config = dict(
    n_layer=8,
    d_model=384,
    n_head=3,
    n_kv_head=3,
    head_dim=128,
    d_mlp=1536,
    vocab_size=8192,
    activation='squared_relu',
    norm='layernorm',
    norm_place='pre',
    norm_eps=1e-05,
    positions='rope',
    rope_base=10000.0,
    rope_fraction=1.0,
    qk_norm=True,
    attn_scale=0.138,
    bias='none',
    tie_embeddings=True,
    parallel_block=False,
    extras=['capped logits'],
    init='orth',
    init_std_qkv=0.0646,
    init_std_o=0.0161,
    init_std_up=0.0646,
    init_std_down=0.00807,
    init_out_by_depth=True,
    optimizer='adam_variant',
    lr=0.000788,
    beta1=0.9,
    weight_decay=0.16,
    lr_head=0.0086,
    grad_clip=1.0,
    warmup_steps=372,
    schedule='wsd',
    decay_fraction=0.893,
    decay_shape='linear',
    final_lr_fraction=0.1,
    batch_tokens=[32768, 65536, 131072],
    seq_len=1024,
    doc_mask=True,
    train_tokens=685800000,
    steps=10664,
    dataset='wikipedia_en',
)
Each number is 200 + 40 x the weight over its row's rms, rounded and kept within 0 to 999. Layers, rows and columns count from 0. The size before them is the row's rms in percent of the matrix's.

# up: layer 2 MLP up, 1536x384, rms 0.0649, rows 863-889, columns 256-383
# down: layer 2 MLP down (transposed), 1536x384, rms 0.0465, rows 863-889, columns 256-383
up863,110,216,163,185,150,226,208,193,195,198,295,175,172,223,93,205,236,221,152,171,235,257,117,266,217,238,167,171,200,157,277,158,157,197,220,181,190,189,235,160,201,228,203,229,208,175,241,208,272,222,192,239,145,163,245,223,202,229,158,223,210,179,118,167,198,174,208,255,176,113,216,184,164,209,202,224,205,170,270,173,191,239,154,229,203,188,182,112,270,217,240,163,193,226,172,217,197,236,249,216,259,216,249,227,314,208,214,205,152,213,182,225,206,243,193,226,212,233,208,173,241,188,200,190,134,224,187,224,243
down863,106,243,127,214,201,265,219,257,194,219,186,164,159,240,231,166,184,188,197,167,141,193,209,194,163,125,139,182,157,72,258,251,263,204,165,281,192,139,172,210,194,193,228,204,176,267,216,170,186,246,171,240,137,179,216,216,154,197,177,140,194,211,226,206,188,193,172,200,180,148,204,160,511,161,258,241,206,221,187,214,230,211,243,194,183,315,177,200,194,210,190,127,218,249,257,237,178,144,210,163,177,181,168,162,230,265,244,198,219,243,171,209,254,211,296,203,210,132,149,192,148,230,196,239,169,197,180,204,233
up864,102,193,185,155,209,197,130,205,244,241,231,185,223,229,140,200,276,212,194,185,253,195,220,203,148,130,175,208,115,236,142,162,229,251,222,180,175,216,271,210,185,222,262,210,227,189,136,210,196,188,216,202,181,116,168,259,141,176,114,163,217,177,199,165,202,180,171,159,142,180,158,262,185,184,130,156,215,121,142,301,225,178,210,174,179,184,202,140,145,221,192,197,178,202,186,188,184,198,149,263,197,247,230,172,251,232,224,220,128,202,229,170,168,239,193,180,248,179,180,270,195,216,179,215,203,214,196,230,179
down864,100,269,236,249,193,153,223,169,137,217,174,203,145,150,240,188,291,196,159,183,254,298,299,212,309,223,205,181,233,140,196,181,168,217,231,189,240,211,226,203,205,336,233,219,235,237,208,195,225,214,232,211,204,170,206,183,117,198,176,224,188,94,196,173,173,212,172,212,243,177,174,164,232,296,237,158,117,156,149,299,196,213,206,197,179,229,157,249,265,161,221,216,236,231,208,227,247,131,149,152,174,170,173,249,181,209,232,206,198,155,238,213,192,192,147,201,207,145,178,238,166,194,233,217,237,144,235,214,245
up865,103,165,220,143,170,189,215,239,175,230,222,210,249,245,220,214,200,178,236,227,143,170,201,231,192,254,192,189,189,180,214,221,182,228,203,212,137,208,246,189,196,218,181,227,166,187,235,162,181,173,235,224,240,183,234,196,155,199,225,128,272,213,192,212,208,140,225,153,93,205,223,259,218,124,241,134,229,209,138,154,191,173,147,210,219,170,291,224,206,266,214,262,183,185,152,150,200,169,191,242,229,152,188,222,185,145,206,189,174,190,175,287,193,213,186,229,231,152,192,219,241,228,197,204,182,221,216,231,206
down865,102,325,238,186,157,208,198,188,221,159,193,242,178,266,237,169,193,101,174,196,175,207,228,246,253,222,181,162,158,188,216,183,144,199,257,196,216,190,197,240,99,182,196,189,226,189,221,157,168,219,217,185,153,221,248,238,271,250,204,179,68,246,282,165,187,210,193,225,190,253,205,209,151,133,166,154,183,168,179,159,183,232,196,237,187,188,200,163,241,246,169,181,221,271,302,163,246,194,196,249,210,178,190,213,175,119,199,131,196,144,122,171,155,213,212,146,173,231,229,235,204,117,127,233,232,148,274,217,206
up866,093,217,175,199,202,213,189,194,188,236,178,159,206,206,187,119,213,167,191,180,146,244,150,204,185,261,226,146,262,229,186,178,254,164,180,269,236,266,159,227,200,190,178,218,212,157,208,138,226,316,176,178,219,106,193,131,188,300,244,145,208,245,82,118,225,152,277,99,188,165,178,196,196,242,204,197,142,210,194,80,180,207,154,128,162,226,171,132,252,242,163,231,257,149,182,178,214,185,267,219,153,104,198,185,178,125,235,227,232,165,257,223,203,190,195,169,202,220,225,167,176,225,148,170,189,187,152,202,142
down866,094,250,205,257,205,228,200,136,177,219,128,196,230,262,220,233,173,128,227,119,199,154,287,156,256,172,204,281,204,130,183,189,236,179,151,36,177,189,219,150,202,142,214,199,174,243,140,208,141,189,156,249,156,198,179,122,190,159,152,215,216,280,256,202,171,188,154,223,240,214,232,132,315,227,236,227,194,194,294,205,172,240,216,240,239,229,224,223,125,208,155,174,223,146,191,189,244,193,130,195,178,252,163,205,180,240,238,137,162,279,210,208,232,201,197,199,205,210,186,246,237,170,177,175,142,202,214,252,188
up867,105,219,239,112,182,206,199,167,215,139,144,239,240,198,181,209,126,212,277,209,179,240,157,279,185,207,211,156,263,211,157,154,226,203,163,242,195,183,240,170,262,180,152,220,195,241,258,191,191,134,187,123,170,206,220,172,205,210,204,195,210,200,176,159,226,122,163,242,210,222,153,175,181,242,261,205,267,232,141,180,261,155,202,237,263,178,193,240,188,245,198,213,185,193,195,147,185,173,314,239,214,195,270,212,230,190,143,152,191,245,249,224,220,221,197,185,187,141,227,215,234,250,239,160,128,153,232,188,155
down867,103,182,194,264,147,168,162,108,253,196,141,201,181,119,193,224,183,270,233,166,235,154,216,222,155,188,159,257,241,197,236,199,236,152,225,189,232,264,178,229,203,135,178,227,175,138,120,187,233,220,200,197,222,224,243,162,211,193,182,169,136,181,208,174,178,267,159,177,231,135,226,281,239,223,219,248,177,187,167,195,209,199,228,233,203,221,202,239,273,156,224,250,157,142,173,200,195,253,254,194,243,217,238,203,159,234,203,208,157,188,234,224,260,143,238,184,201,222,224,160,200,192,234,231,192,161,173,156,184
up868,099,173,181,198,225,230,147,133,198,188,211,155,143,180,207,226,206,244,186,244,257,194,245,234,207,185,203,203,123,209,235,178,90,217,222,221,189,208,185,147,156,182,207,224,178,195,174,214,195,154,218,126,130,170,227,213,145,250,163,226,227,137,178,164,223,229,234,192,240,194,184,237,192,294,145,205,169,194,194,237,153,190,244,159,192,248,243,204,122,156,204,205,215,261,136,194,209,150,115,265,184,130,181,142,184,276,267,214,204,258,189,238,107,281,227,169,231,176,161,198,201,173,203,196,197,173,182,199,179
down868,098,207,219,214,153,186,111,217,168,240,160,223,176,139,195,226,77,249,193,156,177,204,186,247,183,177,125,244,248,240,221,275,189,210,162,236,232,140,222,147,161,240,95,214,204,199,151,151,270,174,270,164,190,157,243,92,153,216,202,193,261,201,174,136,164,230,266,127,198,204,192,180,296,186,229,174,146,236,209,184,171,178,305,246,255,162,160,204,205,182,198,203,191,249,266,164,186,194,140,168,167,194,199,92,215,193,249,206,202,204,195,204,122,213,149,229,204,242,238,222,167,156,215,171,294,266,235,162,200
up869,104,219,224,207,232,189,224,210,127,209,155,200,272,222,305,188,263,181,270,121,172,242,200,243,257,236,200,203,207,215,223,170,180,218,161,192,152,183,123,247,199,185,180,226,206,280,218,227,283,211,241,199,216,267,186,225,159,188,185,140,221,183,157,153,200,224,208,222,217,201,219,275,201,165,172,160,225,182,142,231,148,183,157,138,137,259,182,198,236,271,195,73,154,254,165,137,200,253,191,165,175,159,190,213,191,189,237,161,265,240,244,159,216,221,236,136,234,194,173,184,209,200,156,172,177,202,222,210,118
down869,101,233,191,143,236,204,242,185,158,259,170,210,171,247,312,207,276,203,218,184,179,272,252,198,206,169,201,226,252,197,199,239,217,256,142,166,227,223,195,229,154,185,151,257,210,213,70,151,118,195,109,178,228,162,190,203,207,222,179,222,188,181,172,153,238,208,147,277,166,202,177,159,237,249,221,158,195,175,129,240,206,228,160,160,265,216,195,257,211,195,229,182,179,251,247,131,245,199,179,110,153,168,257,277,183,210,191,212,185,204,214,235,174,151,270,216,189,153,232,228,215,134,208,233,199,93,218,207,225
up870,095,198,174,235,188,140,170,246,156,122,207,204,233,156,216,175,137,191,216,178,243,208,190,204,206,180,254,242,165,226,280,177,179,187,183,142,187,168,202,256,211,210,227,220,247,191,277,160,232,181,234,185,125,223,150,155,169,155,222,257,240,190,169,260,240,193,147,162,182,134,122,233,210,216,168,224,175,191,197,238,202,214,154,192,192,201,190,203,134,125,153,136,155,262,210,196,177,176,288,219,134,225,208,198,206,234,216,148,169,204,216,266,198,214,148,253,236,182,267,193,113,168,234,149,212,250,224,279,186
down870,097,198,259,188,194,147,166,259,200,212,184,223,213,179,101,288,334,224,234,174,183,222,277,204,173,196,258,164,199,107,152,172,126,238,281,197,197,197,196,199,258,182,184,171,267,163,118,147,226,223,218,228,267,203,173,209,191,165,165,259,179,157,282,249,178,136,198,224,211,218,211,257,234,233,291,167,141,142,194,145,121,178,252,244,178,220,217,190,277,229,270,200,156,175,171,251,230,238,166,140,254,138,246,174,217,151,218,240,238,217,208,174,161,204,214,186,100,247,125,261,210,135,143,159,235,153,206,309,161
up871,109,211,199,242,158,222,149,162,176,207,218,209,205,224,167,156,174,137,244,155,231,201,212,242,234,187,198,206,171,222,240,188,202,283,209,173,171,215,212,266,243,137,133,139,232,254,235,189,239,263,222,178,223,201,188,201,232,157,112,233,251,237,204,210,176,184,280,238,205,219,287,268,185,132,176,126,195,234,271,156,148,263,213,184,121,207,182,156,269,165,252,156,163,185,203,235,239,169,225,205,203,242,169,168,173,175,195,172,143,250,161,272,162,182,210,200,294,196,321,184,186,189,101,227,159,220,224,155,221
down871,112,205,246,229,234,196,157,121,190,192,219,212,170,171,183,102,216,194,215,206,149,220,197,243,328,268,243,245,237,189,218,183,196,229,186,182,237,259,210,131,216,188,242,151,165,163,227,181,255,222,271,225,192,214,129,111,252,200,214,173,227,251,178,191,182,233,200,110,233,187,247,212,113,171,211,201,232,138,242,220,192,168,190,133,200,272,207,311,177,172,212,208,215,249,226,187,181,198,245,198,244,172,168,150,170,232,191,180,187,251,161,234,264,201,219,244,218,179,211,228,223,202,224,211,197,173,150,178,147
up872,098,194,170,159,228,192,144,175,171,275,274,182,248,276,174,154,187,174,207,159,218,244,211,134,193,203,211,195,151,204,206,191,168,236,164,188,230,207,226,222,241,195,252,156,180,244,191,140,184,206,191,244,219,256,253,214,152,106,149,223,205,246,166,145,213,182,205,151,226,177,180,183,222,249,238,230,212,242,201,245,189,234,234,119,137,267,216,117,189,286,203,182,185,226,182,173,201,250,242,237,182,212,208,233,138,146,208,200,151,223,222,252,223,268,211,155,207,197,223,235,209,251,204,173,131,159,145,276,196
down872,099,234,141,181,196,183,249,176,182,165,173,186,167,121,254,212,211,151,149,240,207,209,166,214,206,145,237,214,232,156,220,183,227,197,177,161,202,215,185,230,183,201,192,219,192,183,157,215,222,220,183,218,232,219,170,234,248,272,263,235,239,239,280,212,173,191,175,179,158,194,197,266,489,153,266,167,191,230,203,246,189,200,189,219,243,200,188,230,258,225,182,236,173,150,181,241,183,257,224,241,168,133,188,189,182,256,208,186,132,271,171,167,237,246,183,160,269,216,185,262,138,178,220,166,255,180,208,199,186
up873,096,233,209,227,217,200,199,228,156,210,163,275,219,215,205,175,133,181,180,190,225,151,198,196,205,219,258,252,177,222,256,155,205,164,195,199,136,198,239,223,197,230,190,246,240,303,192,240,179,170,242,198,150,74,198,210,180,204,203,260,211,214,213,294,168,212,205,241,220,221,190,143,160,205,237,217,202,200,176,184,144,164,224,199,156,172,233,167,192,220,210,135,168,248,209,261,152,185,251,180,212,168,218,198,99,215,216,149,151,268,241,243,140,155,216,106,109,224,244,155,201,241,159,220,200,157,213,177,212
down873,100,207,227,259,168,184,123,186,184,224,250,142,199,228,234,300,49,304,179,236,170,192,206,181,192,180,154,132,181,176,246,249,183,168,169,220,167,194,290,168,277,225,180,209,167,263,209,177,201,164,225,228,204,208,218,246,140,157,230,183,178,194,161,230,200,258,178,212,232,198,188,198,173,226,218,186,183,256,169,193,223,146,225,210,174,233,197,222,161,258,183,266,215,201,271,208,144,204,167,248,109,231,145,177,237,171,266,165,195,261,163,238,121,109,148,41,181,240,151,125,194,230,216,181,216,225,193,183,175
up874,105,200,226,161,230,255,120,204,254,195,139,212,188,174,206,144,161,213,237,173,228,210,226,271,196,187,214,186,193,206,135,167,210,193,283,228,128,227,138,185,263,195,209,178,218,181,268,179,121,257,219,258,120,129,249,200,234,173,233,154,129,232,164,235,207,170,159,289,196,289,252,215,171,267,210,173,221,208,190,201,253,140,190,214,257,158,231,157,126,184,170,176,229,192,182,167,183,229,188,232,263,167,257,208,174,173,238,211,201,190,227,229,144,208,194,130,185,219,236,218,179,225,178,185,209,127,185,214,208
down874,109,164,171,207,231,175,161,194,193,191,167,202,215,198,226,240,200,212,201,170,149,243,227,139,163,218,201,172,207,181,170,222,191,214,199,238,210,174,137,230,271,268,172,306,248,157,215,158,232,185,205,232,183,244,196,148,215,324,249,182,146,219,161,183,187,211,169,177,194,195,210,233,190,172,157,224,236,223,202,204,168,198,143,230,232,150,180,201,304,151,218,224,294,262,207,213,238,232,144,189,247,144,206,251,225,124,165,245,199,239,177,169,264,159,225,207,197,223,219,261,167,187,249,182,265,147,129,242,219
up875,102,205,191,135,126,250,259,178,183,206,160,313,220,198,243,166,155,203,213,211,160,203,133,154,184,185,230,111,200,274,196,167,172,178,203,194,173,202,280,229,192,234,255,222,199,234,182,181,225,137,197,272,237,169,167,168,172,215,241,214,206,169,184,168,238,218,252,148,212,208,155,206,199,243,229,240,253,247,253,195,185,195,245,313,171,206,192,212,154,176,168,231,238,321,192,228,231,174,194,276,242,168,189,258,212,230,259,144,196,191,236,237,138,184,155,216,212,139,163,199,142,268,76,133,221,199,233,137,248
down875,102,241,205,238,84,194,196,260,141,185,208,150,97,233,217,176,217,235,143,268,190,239,230,185,210,127,210,213,220,210,267,183,257,183,202,237,199,204,168,144,233,186,230,166,252,199,158,209,227,210,228,177,210,147,145,172,275,210,235,151,221,207,237,193,176,170,162,194,156,213,173,203,196,189,226,211,214,197,226,198,162,217,214,167,200,211,173,247,231,143,152,140,255,183,144,171,263,185,187,179,204,198,223,185,160,181,232,192,232,195,187,159,269,210,216,222,260,285,172,211,207,225,188,238,163,221,178,269,202
up876,106,224,296,223,181,233,208,241,209,278,208,236,210,244,147,199,238,251,238,222,171,212,153,167,245,249,207,263,194,200,175,214,235,206,218,160,254,229,143,185,208,177,246,140,181,254,185,168,253,189,229,213,188,225,160,218,184,137,250,122,191,208,219,188,172,215,164,211,194,133,153,161,166,163,163,181,249,186,179,193,179,154,219,208,154,211,206,152,180,222,184,202,223,322,130,125,207,213,137,212,102,112,190,238,123,130,177,204,189,176,160,236,184,202,188,186,196,247,194,200,194,269,222,152,215,168,251,231,184
down876,105,240,228,231,146,198,225,218,187,207,195,182,176,183,160,267,246,233,177,198,233,270,179,202,115,226,236,163,224,116,235,167,196,181,258,238,181,303,90,183,223,211,197,222,184,172,188,199,276,264,218,203,222,220,139,177,170,240,187,174,204,261,229,189,87,215,218,144,212,191,173,205,85,136,231,147,180,217,244,140,237,136,234,204,96,142,251,228,144,223,297,180,184,220,212,182,212,177,208,262,213,195,151,208,222,161,164,190,217,213,273,146,167,235,197,189,246,175,141,184,233,152,189,171,223,184,238,182,188
up877,102,208,184,175,136,177,131,226,103,180,194,146,243,217,254,112,196,161,160,177,167,228,225,161,199,189,190,224,94,158,270,201,214,233,266,225,240,183,170,177,257,214,155,149,216,133,204,203,228,211,143,176,172,140,205,158,227,264,186,218,216,222,218,138,226,258,184,152,132,192,195,215,176,209,212,179,208,240,220,124,151,155,180,205,160,161,277,164,206,227,196,189,179,207,181,258,205,188,120,180,262,190,255,148,170,163,249,174,83,282,178,212,176,266,198,195,172,222,170,139,137,193,189,125,174,156,218,190,179
down877,103,163,185,234,201,164,250,254,203,259,182,145,157,214,264,123,257,82,226,133,199,217,205,238,190,195,224,202,152,161,190,201,215,214,228,168,202,218,138,119,204,254,153,191,205,176,228,260,205,198,189,162,163,240,229,151,222,216,157,204,222,239,260,232,157,200,209,232,184,207,173,228,267,201,228,216,214,133,263,265,254,207,273,214,196,252,229,142,134,187,148,248,198,184,236,208,112,277,221,209,173,220,181,142,259,186,207,179,242,184,269,171,239,248,193,263,148,180,207,226,124,117,215,253,166,233,232,206,159
up878,099,143,226,167,231,230,244,205,169,222,200,157,123,237,188,188,187,180,128,202,197,164,181,150,127,189,214,193,153,151,193,174,218,183,190,184,207,192,153,192,253,251,236,234,172,205,208,200,176,114,219,188,263,197,247,187,163,202,132,162,205,203,175,144,162,137,208,124,179,264,180,222,209,192,224,196,187,155,155,168,120,208,182,266,168,238,268,235,181,217,234,117,224,193,219,201,178,201,229,285,250,178,274,172,250,251,212,191,182,246,220,138,161,204,218,190,256,137,277,211,161,189,192,153,177,268,213,181,158
down878,096,144,215,168,237,198,155,165,229,150,176,214,240,168,175,209,260,200,212,249,181,162,236,238,242,155,194,191,214,113,162,170,231,156,83,218,153,183,259,176,204,275,176,244,119,281,226,213,158,106,196,211,240,178,228,208,163,224,236,180,207,190,203,233,227,261,194,269,201,156,196,167,227,200,217,196,162,252,176,271,213,200,116,224,221,160,218,215,263,194,256,171,301,106,142,155,177,122,232,185,129,205,174,200,175,255,221,281,72,168,172,251,176,144,207,240,137,224,213,246,170,159,170,235,156,170,231,211,259
up879,104,251,113,202,178,248,190,172,238,284,228,274,205,183,174,150,229,123,201,204,225,207,141,177,252,191,144,175,209,224,186,131,202,194,291,159,171,219,201,145,195,154,251,233,255,215,197,206,267,181,180,127,191,222,176,218,207,204,234,194,228,134,189,263,227,191,164,234,199,173,122,272,175,182,210,209,258,178,172,202,230,221,264,168,198,228,291,190,213,212,144,188,166,221,142,197,314,174,282,250,222,138,198,225,154,274,231,154,173,168,222,208,170,171,201,192,169,222,182,215,251,151,182,194,162,220,181,260,262
down879,102,197,268,163,156,170,199,174,237,149,223,239,209,231,192,178,223,235,141,220,151,140,173,155,224,130,202,253,247,194,219,133,187,208,182,226,157,187,244,173,153,256,170,172,154,184,161,226,231,163,156,179,197,238,145,204,260,240,200,213,273,257,282,192,136,241,108,229,215,229,178,223,187,262,178,223,166,238,194,154,211,213,226,150,181,166,193,149,183,125,243,209,295,218,206,242,112,195,213,176,220,202,119,196,255,250,276,213,215,233,204,186,165,167,201,164,213,180,219,170,238,191,262,235,157,270,127,177,198
up880,103,218,184,233,241,197,160,203,177,261,209,260,227,240,205,221,120,205,138,244,206,231,139,196,120,197,267,264,216,168,173,107,179,195,211,244,108,194,257,209,257,250,168,182,176,161,237,240,148,186,262,205,187,206,193,195,166,222,190,232,221,258,237,272,212,264,231,184,162,205,205,192,226,216,200,229,186,259,229,183,215,144,183,237,203,184,170,201,222,151,263,213,178,295,214,180,221,205,180,178,198,190,193,200,180,250,265,222,173,224,159,238,147,223,223,220,255,195,217,215,159,149,207,150,200,205,235,167,162
down880,099,177,198,231,207,201,207,179,267,213,169,218,160,257,180,249,64,217,188,207,221,138,205,201,189,246,190,215,209,185,179,167,224,177,195,224,238,174,201,184,224,180,117,152,259,191,277,214,192,218,149,199,220,176,184,129,212,196,153,207,180,277,194,313,194,173,218,186,192,229,206,260,154,227,203,212,204,143,168,198,288,198,266,198,279,171,305,217,201,201,206,203,229,190,186,183,214,197,84,268,190,196,235,203,198,201,197,202,199,257,201,190,214,101,267,179,226,223,168,190,218,260,196,211,175,174,262,193,193
up881,092,242,232,262,134,147,137,196,195,178,187,235,191,194,199,147,171,156,187,249,203,227,175,168,108,195,193,191,206,152,252,171,151,158,227,212,206,219,186,222,193,223,185,172,208,168,262,228,209,204,204,180,208,241,248,261,292,185,173,178,242,193,188,270,151,167,251,225,222,188,198,235,242,215,278,185,147,221,154,184,253,252,191,168,196,235,184,195,104,138,261,138,96,204,129,242,212,144,217,331,200,214,211,192,187,175,127,203,203,189,213,181,137,253,200,251,226,207,187,190,243,188,131,179,176,207,168,167,165
down881,093,227,184,137,215,142,163,217,162,193,219,168,173,194,249,223,210,102,241,220,210,185,156,220,207,212,166,224,151,216,156,195,203,179,234,191,207,144,189,220,151,128,188,163,157,160,224,127,223,212,208,167,169,194,145,138,129,148,221,288,191,221,183,177,178,174,217,206,233,200,185,148,332,217,159,217,247,236,173,147,197,304,174,268,199,235,163,182,253,227,183,186,190,178,173,220,93,270,246,175,225,215,222,176,204,210,242,162,205,207,221,232,224,204,181,167,144,237,273,191,221,261,198,226,145,115,243,203,153
up882,101,77,128,193,156,202,225,264,219,253,222,153,228,180,136,172,170,156,217,238,140,139,150,142,188,230,173,199,196,233,227,195,246,222,256,163,229,240,131,149,129,224,201,237,207,219,209,194,159,245,160,240,223,182,142,211,168,223,187,186,214,249,274,226,218,152,264,163,176,278,222,250,181,179,233,242,190,186,243,179,182,230,173,122,126,264,247,175,160,198,209,146,203,218,184,230,217,155,197,152,162,185,147,262,174,213,214,160,171,163,200,181,200,218,258,234,212,205,230,202,139,223,159,207,199,144,292,140,191
down882,100,152,245,173,144,226,169,176,188,159,165,187,177,185,230,297,132,260,125,142,159,208,182,198,218,259,192,187,273,279,247,177,239,289,192,111,192,214,188,328,152,258,187,216,179,258,130,226,171,180,200,143,187,177,198,285,173,176,257,164,213,200,251,204,197,224,107,239,203,214,293,257,172,182,275,175,222,157,167,135,234,249,228,192,213,248,186,216,268,162,193,183,192,199,121,205,198,240,227,181,252,237,185,184,210,283,197,242,180,195,174,177,210,123,226,213,244,197,153,243,148,236,212,189,198,166,250,190,188
up883,109,151,202,167,130,180,233,121,123,278,132,196,211,210,159,226,186,175,230,210,246,129,168,174,213,217,214,207,179,218,159,181,220,179,206,176,307,170,193,189,265,115,157,228,144,207,193,233,235,194,217,162,204,185,210,255,211,173,162,180,221,180,164,215,215,215,271,269,185,201,215,256,207,172,126,191,195,236,140,173,104,240,214,172,245,194,193,188,229,172,230,218,255,252,157,249,231,231,225,252,190,135,263,174,201,259,232,278,187,195,231,196,199,221,286,172,171,195,198,150,213,223,181,175,203,123,209,233,130
down883,106,204,178,207,255,174,225,156,263,135,290,217,201,124,234,164,275,197,125,242,189,198,182,218,193,150,167,224,247,201,168,216,246,154,257,164,167,174,248,171,152,232,227,208,140,295,139,167,191,264,164,159,243,180,226,148,129,222,211,197,219,231,266,185,242,188,214,226,193,224,166,173,138,206,229,183,207,246,180,152,158,210,198,248,222,234,182,213,196,232,228,194,154,176,239,202,203,161,192,203,179,165,191,164,189,258,218,217,194,187,170,154,133,208,238,177,197,121,210,237,186,241,192,205,214,224,197,210,174
up884,104,166,208,239,210,210,205,131,212,196,187,229,195,304,187,282,210,192,154,262,153,155,188,266,152,202,295,222,112,196,218,175,143,196,240,271,221,269,197,220,169,204,231,209,235,158,226,176,155,205,187,165,183,92,216,213,219,202,199,215,189,231,135,278,302,189,155,122,211,185,218,171,149,244,163,195,223,308,66,227,221,212,242,145,205,138,256,222,194,160,186,157,208,211,167,166,247,199,229,172,165,131,135,285,166,243,326,213,165,232,203,202,163,201,225,264,238,256,213,105,191,226,203,194,229,183,193,202,184
down884,104,193,263,196,206,205,153,207,214,167,234,114,240,263,197,304,173,145,183,209,201,191,181,184,152,250,225,127,162,186,150,257,232,159,203,158,176,212,195,178,224,188,154,180,145,165,227,226,242,247,175,210,224,79,229,145,162,221,222,220,238,204,194,277,217,228,212,184,143,299,198,159,144,174,205,201,211,288,198,194,187,190,268,177,210,237,267,195,148,252,198,249,227,176,244,183,233,214,102,215,144,203,195,195,175,181,248,231,152,304,197,242,200,216,233,206,176,187,202,101,290,172,259,180,256,209,204,186,226
up885,107,230,208,211,191,186,166,146,244,270,215,225,241,247,175,173,186,187,147,230,200,158,265,181,189,221,237,168,216,184,297,222,201,209,250,188,212,135,205,203,185,218,230,156,192,268,192,185,226,152,252,264,157,298,296,240,139,220,157,178,160,179,221,160,213,230,145,149,243,236,224,272,168,167,182,230,201,205,186,190,253,178,220,199,172,223,187,209,219,187,179,181,149,184,198,146,223,139,151,164,196,221,194,149,220,249,235,149,178,133,217,175,221,218,158,73,156,232,155,253,241,205,168,190,165,188,196,239,201
down885,106,216,214,243,218,167,160,186,223,311,110,185,287,181,174,223,129,138,246,179,202,184,261,96,181,205,147,172,179,181,218,207,215,316,172,249,240,204,140,262,222,250,243,160,148,160,223,200,213,235,179,211,143,267,187,237,200,205,267,235,274,235,207,212,179,205,196,134,220,159,224,195,168,95,203,212,228,262,185,228,188,171,173,204,137,221,198,180,207,232,232,224,178,183,243,172,217,207,181,171,183,182,163,125,252,166,188,220,143,182,198,251,243,277,214,164,193,139,230,191,189,203,107,224,190,199,204,173,315
up886,105,188,223,182,157,199,153,166,245,167,177,169,296,167,192,232,168,150,284,221,243,209,202,155,161,140,196,221,131,188,165,228,220,172,248,223,247,234,166,201,203,273,167,204,198,245,197,217,182,233,200,254,197,192,124,171,189,197,219,197,233,165,196,205,240,139,236,228,162,249,134,241,183,225,131,136,177,184,169,214,135,168,182,187,209,248,148,122,194,154,143,126,181,179,182,76,198,177,129,120,242,238,177,153,212,216,169,170,172,202,223,220,165,231,245,202,248,168,193,229,271,157,202,194,231,169,195,193,202
down886,103,232,179,148,146,204,223,142,196,176,197,195,191,159,216,197,181,257,176,172,185,209,159,221,232,183,130,180,183,151,223,231,165,259,173,188,193,221,163,243,161,238,203,232,188,186,219,220,251,212,213,209,282,155,200,237,196,205,152,202,219,227,273,283,189,231,234,266,197,196,200,224,205,214,165,135,193,124,146,242,248,254,148,173,231,232,196,183,156,267,220,225,241,177,263,191,158,241,219,203,239,172,183,256,177,147,166,187,135,208,143,257,183,176,241,281,249,242,198,179,217,189,164,289,214,184,251,192,269
up887,099,175,254,205,153,220,241,261,210,185,146,251,191,242,247,130,189,221,176,195,178,266,152,172,149,130,205,194,163,214,161,146,178,212,223,203,244,157,243,157,186,197,187,183,201,200,297,177,120,251,268,147,203,158,247,174,179,254,215,216,114,190,187,216,172,191,234,207,262,190,179,246,181,260,231,232,210,162,231,203,203,190,175,216,107,172,165,249,187,99,223,209,176,269,229,213,201,132,240,244,194,214,169,179,288,202,137,204,184,280,231,281,205,235,123,150,217,147,222,113,253,180,167,160,215,187,225,123,212
down887,098,148,232,169,168,162,207,139,244,214,205,226,191,242,174,235,179,238,192,268,174,251,200,199,216,195,190,183,243,160,266,225,211,160,200,295,180,205,259,199,200,211,258,148,164,205,197,183,150,199,200,210,193,192,167,261,190,185,123,144,174,253,240,205,165,241,127,244,166,203,211,263,369,172,180,204,300,155,224,214,155,205,145,164,179,181,208,230,142,183,188,202,270,197,243,215,150,149,264,165,203,199,140,192,201,202,218,188,233,196,164,150,171,192,260,194,184,191,188,229,306,218,298,251,142,116,193,164,196
up888,106,340,229,128,207,233,182,220,222,226,204,274,219,179,237,174,226,197,201,163,182,163,143,216,148,161,177,221,192,240,274,204,239,236,236,269,251,177,226,192,225,189,159,222,232,157,264,177,126,188,257,186,167,88,176,175,211,131,172,213,253,168,226,193,210,205,195,184,165,209,172,224,192,262,229,189,202,240,136,188,213,144,121,203,310,169,288,133,199,160,120,181,186,205,168,108,161,254,245,149,121,126,180,188,220,197,246,198,243,221,197,255,168,206,209,165,237,154,181,193,242,210,167,197,196,149,177,198,197
down888,108,191,148,221,177,165,217,196,139,187,215,210,193,138,208,193,177,227,227,205,192,206,237,162,134,229,224,233,163,240,220,237,179,198,198,176,271,209,237,234,238,166,206,193,138,162,227,176,246,180,265,264,202,214,210,226,151,164,299,233,153,202,126,240,200,178,142,232,168,195,199,189,136,184,185,141,203,149,210,236,208,232,272,261,163,257,240,218,203,268,186,201,151,235,236,133,288,216,229,271,175,128,205,202,189,218,222,186,236,164,227,186,278,119,227,197,167,235,96,146,222,173,243,232,127,157,159,281,92
up889,110,181,202,200,134,196,229,222,169,152,208,224,206,173,258,154,192,181,192,217,144,233,181,212,191,334,229,214,233,178,265,149,203,236,203,182,227,218,164,228,221,204,147,138,169,240,220,225,192,174,171,212,219,189,133,187,175,170,162,239,204,225,99,190,198,120,219,179,181,246,215,229,179,272,227,194,154,152,179,177,291,200,215,233,192,172,210,181,179,188,247,144,204,156,170,189,107,217,173,194,194,169,133,209,252,133,164,299,183,150,275,109,145,219,318,204,241,205,200,213,181,170,128,190,184,190,252,213,172
down889,109,246,222,219,173,218,214,132,192,265,215,206,181,225,232,142,255,239,208,145,140,253,248,243,242,227,247,166,237,199,245,192,232,211,142,155,207,228,186,208,183,176,165,180,169,207,157,215,215,269,158,231,131,306,143,206,178,161,256,222,233,138,188,139,200,156,101,157,209,247,256,183,147,243,225,203,164,262,185,201,168,152,173,114,151,192,201,193,201,227,123,203,181,204,218,237,126,183,210,169,185,275,199,221,170,221,220,220,250,154,182,172,233,207,175,176,162,190,162,153,78,233,200,222,229,136,251,203,205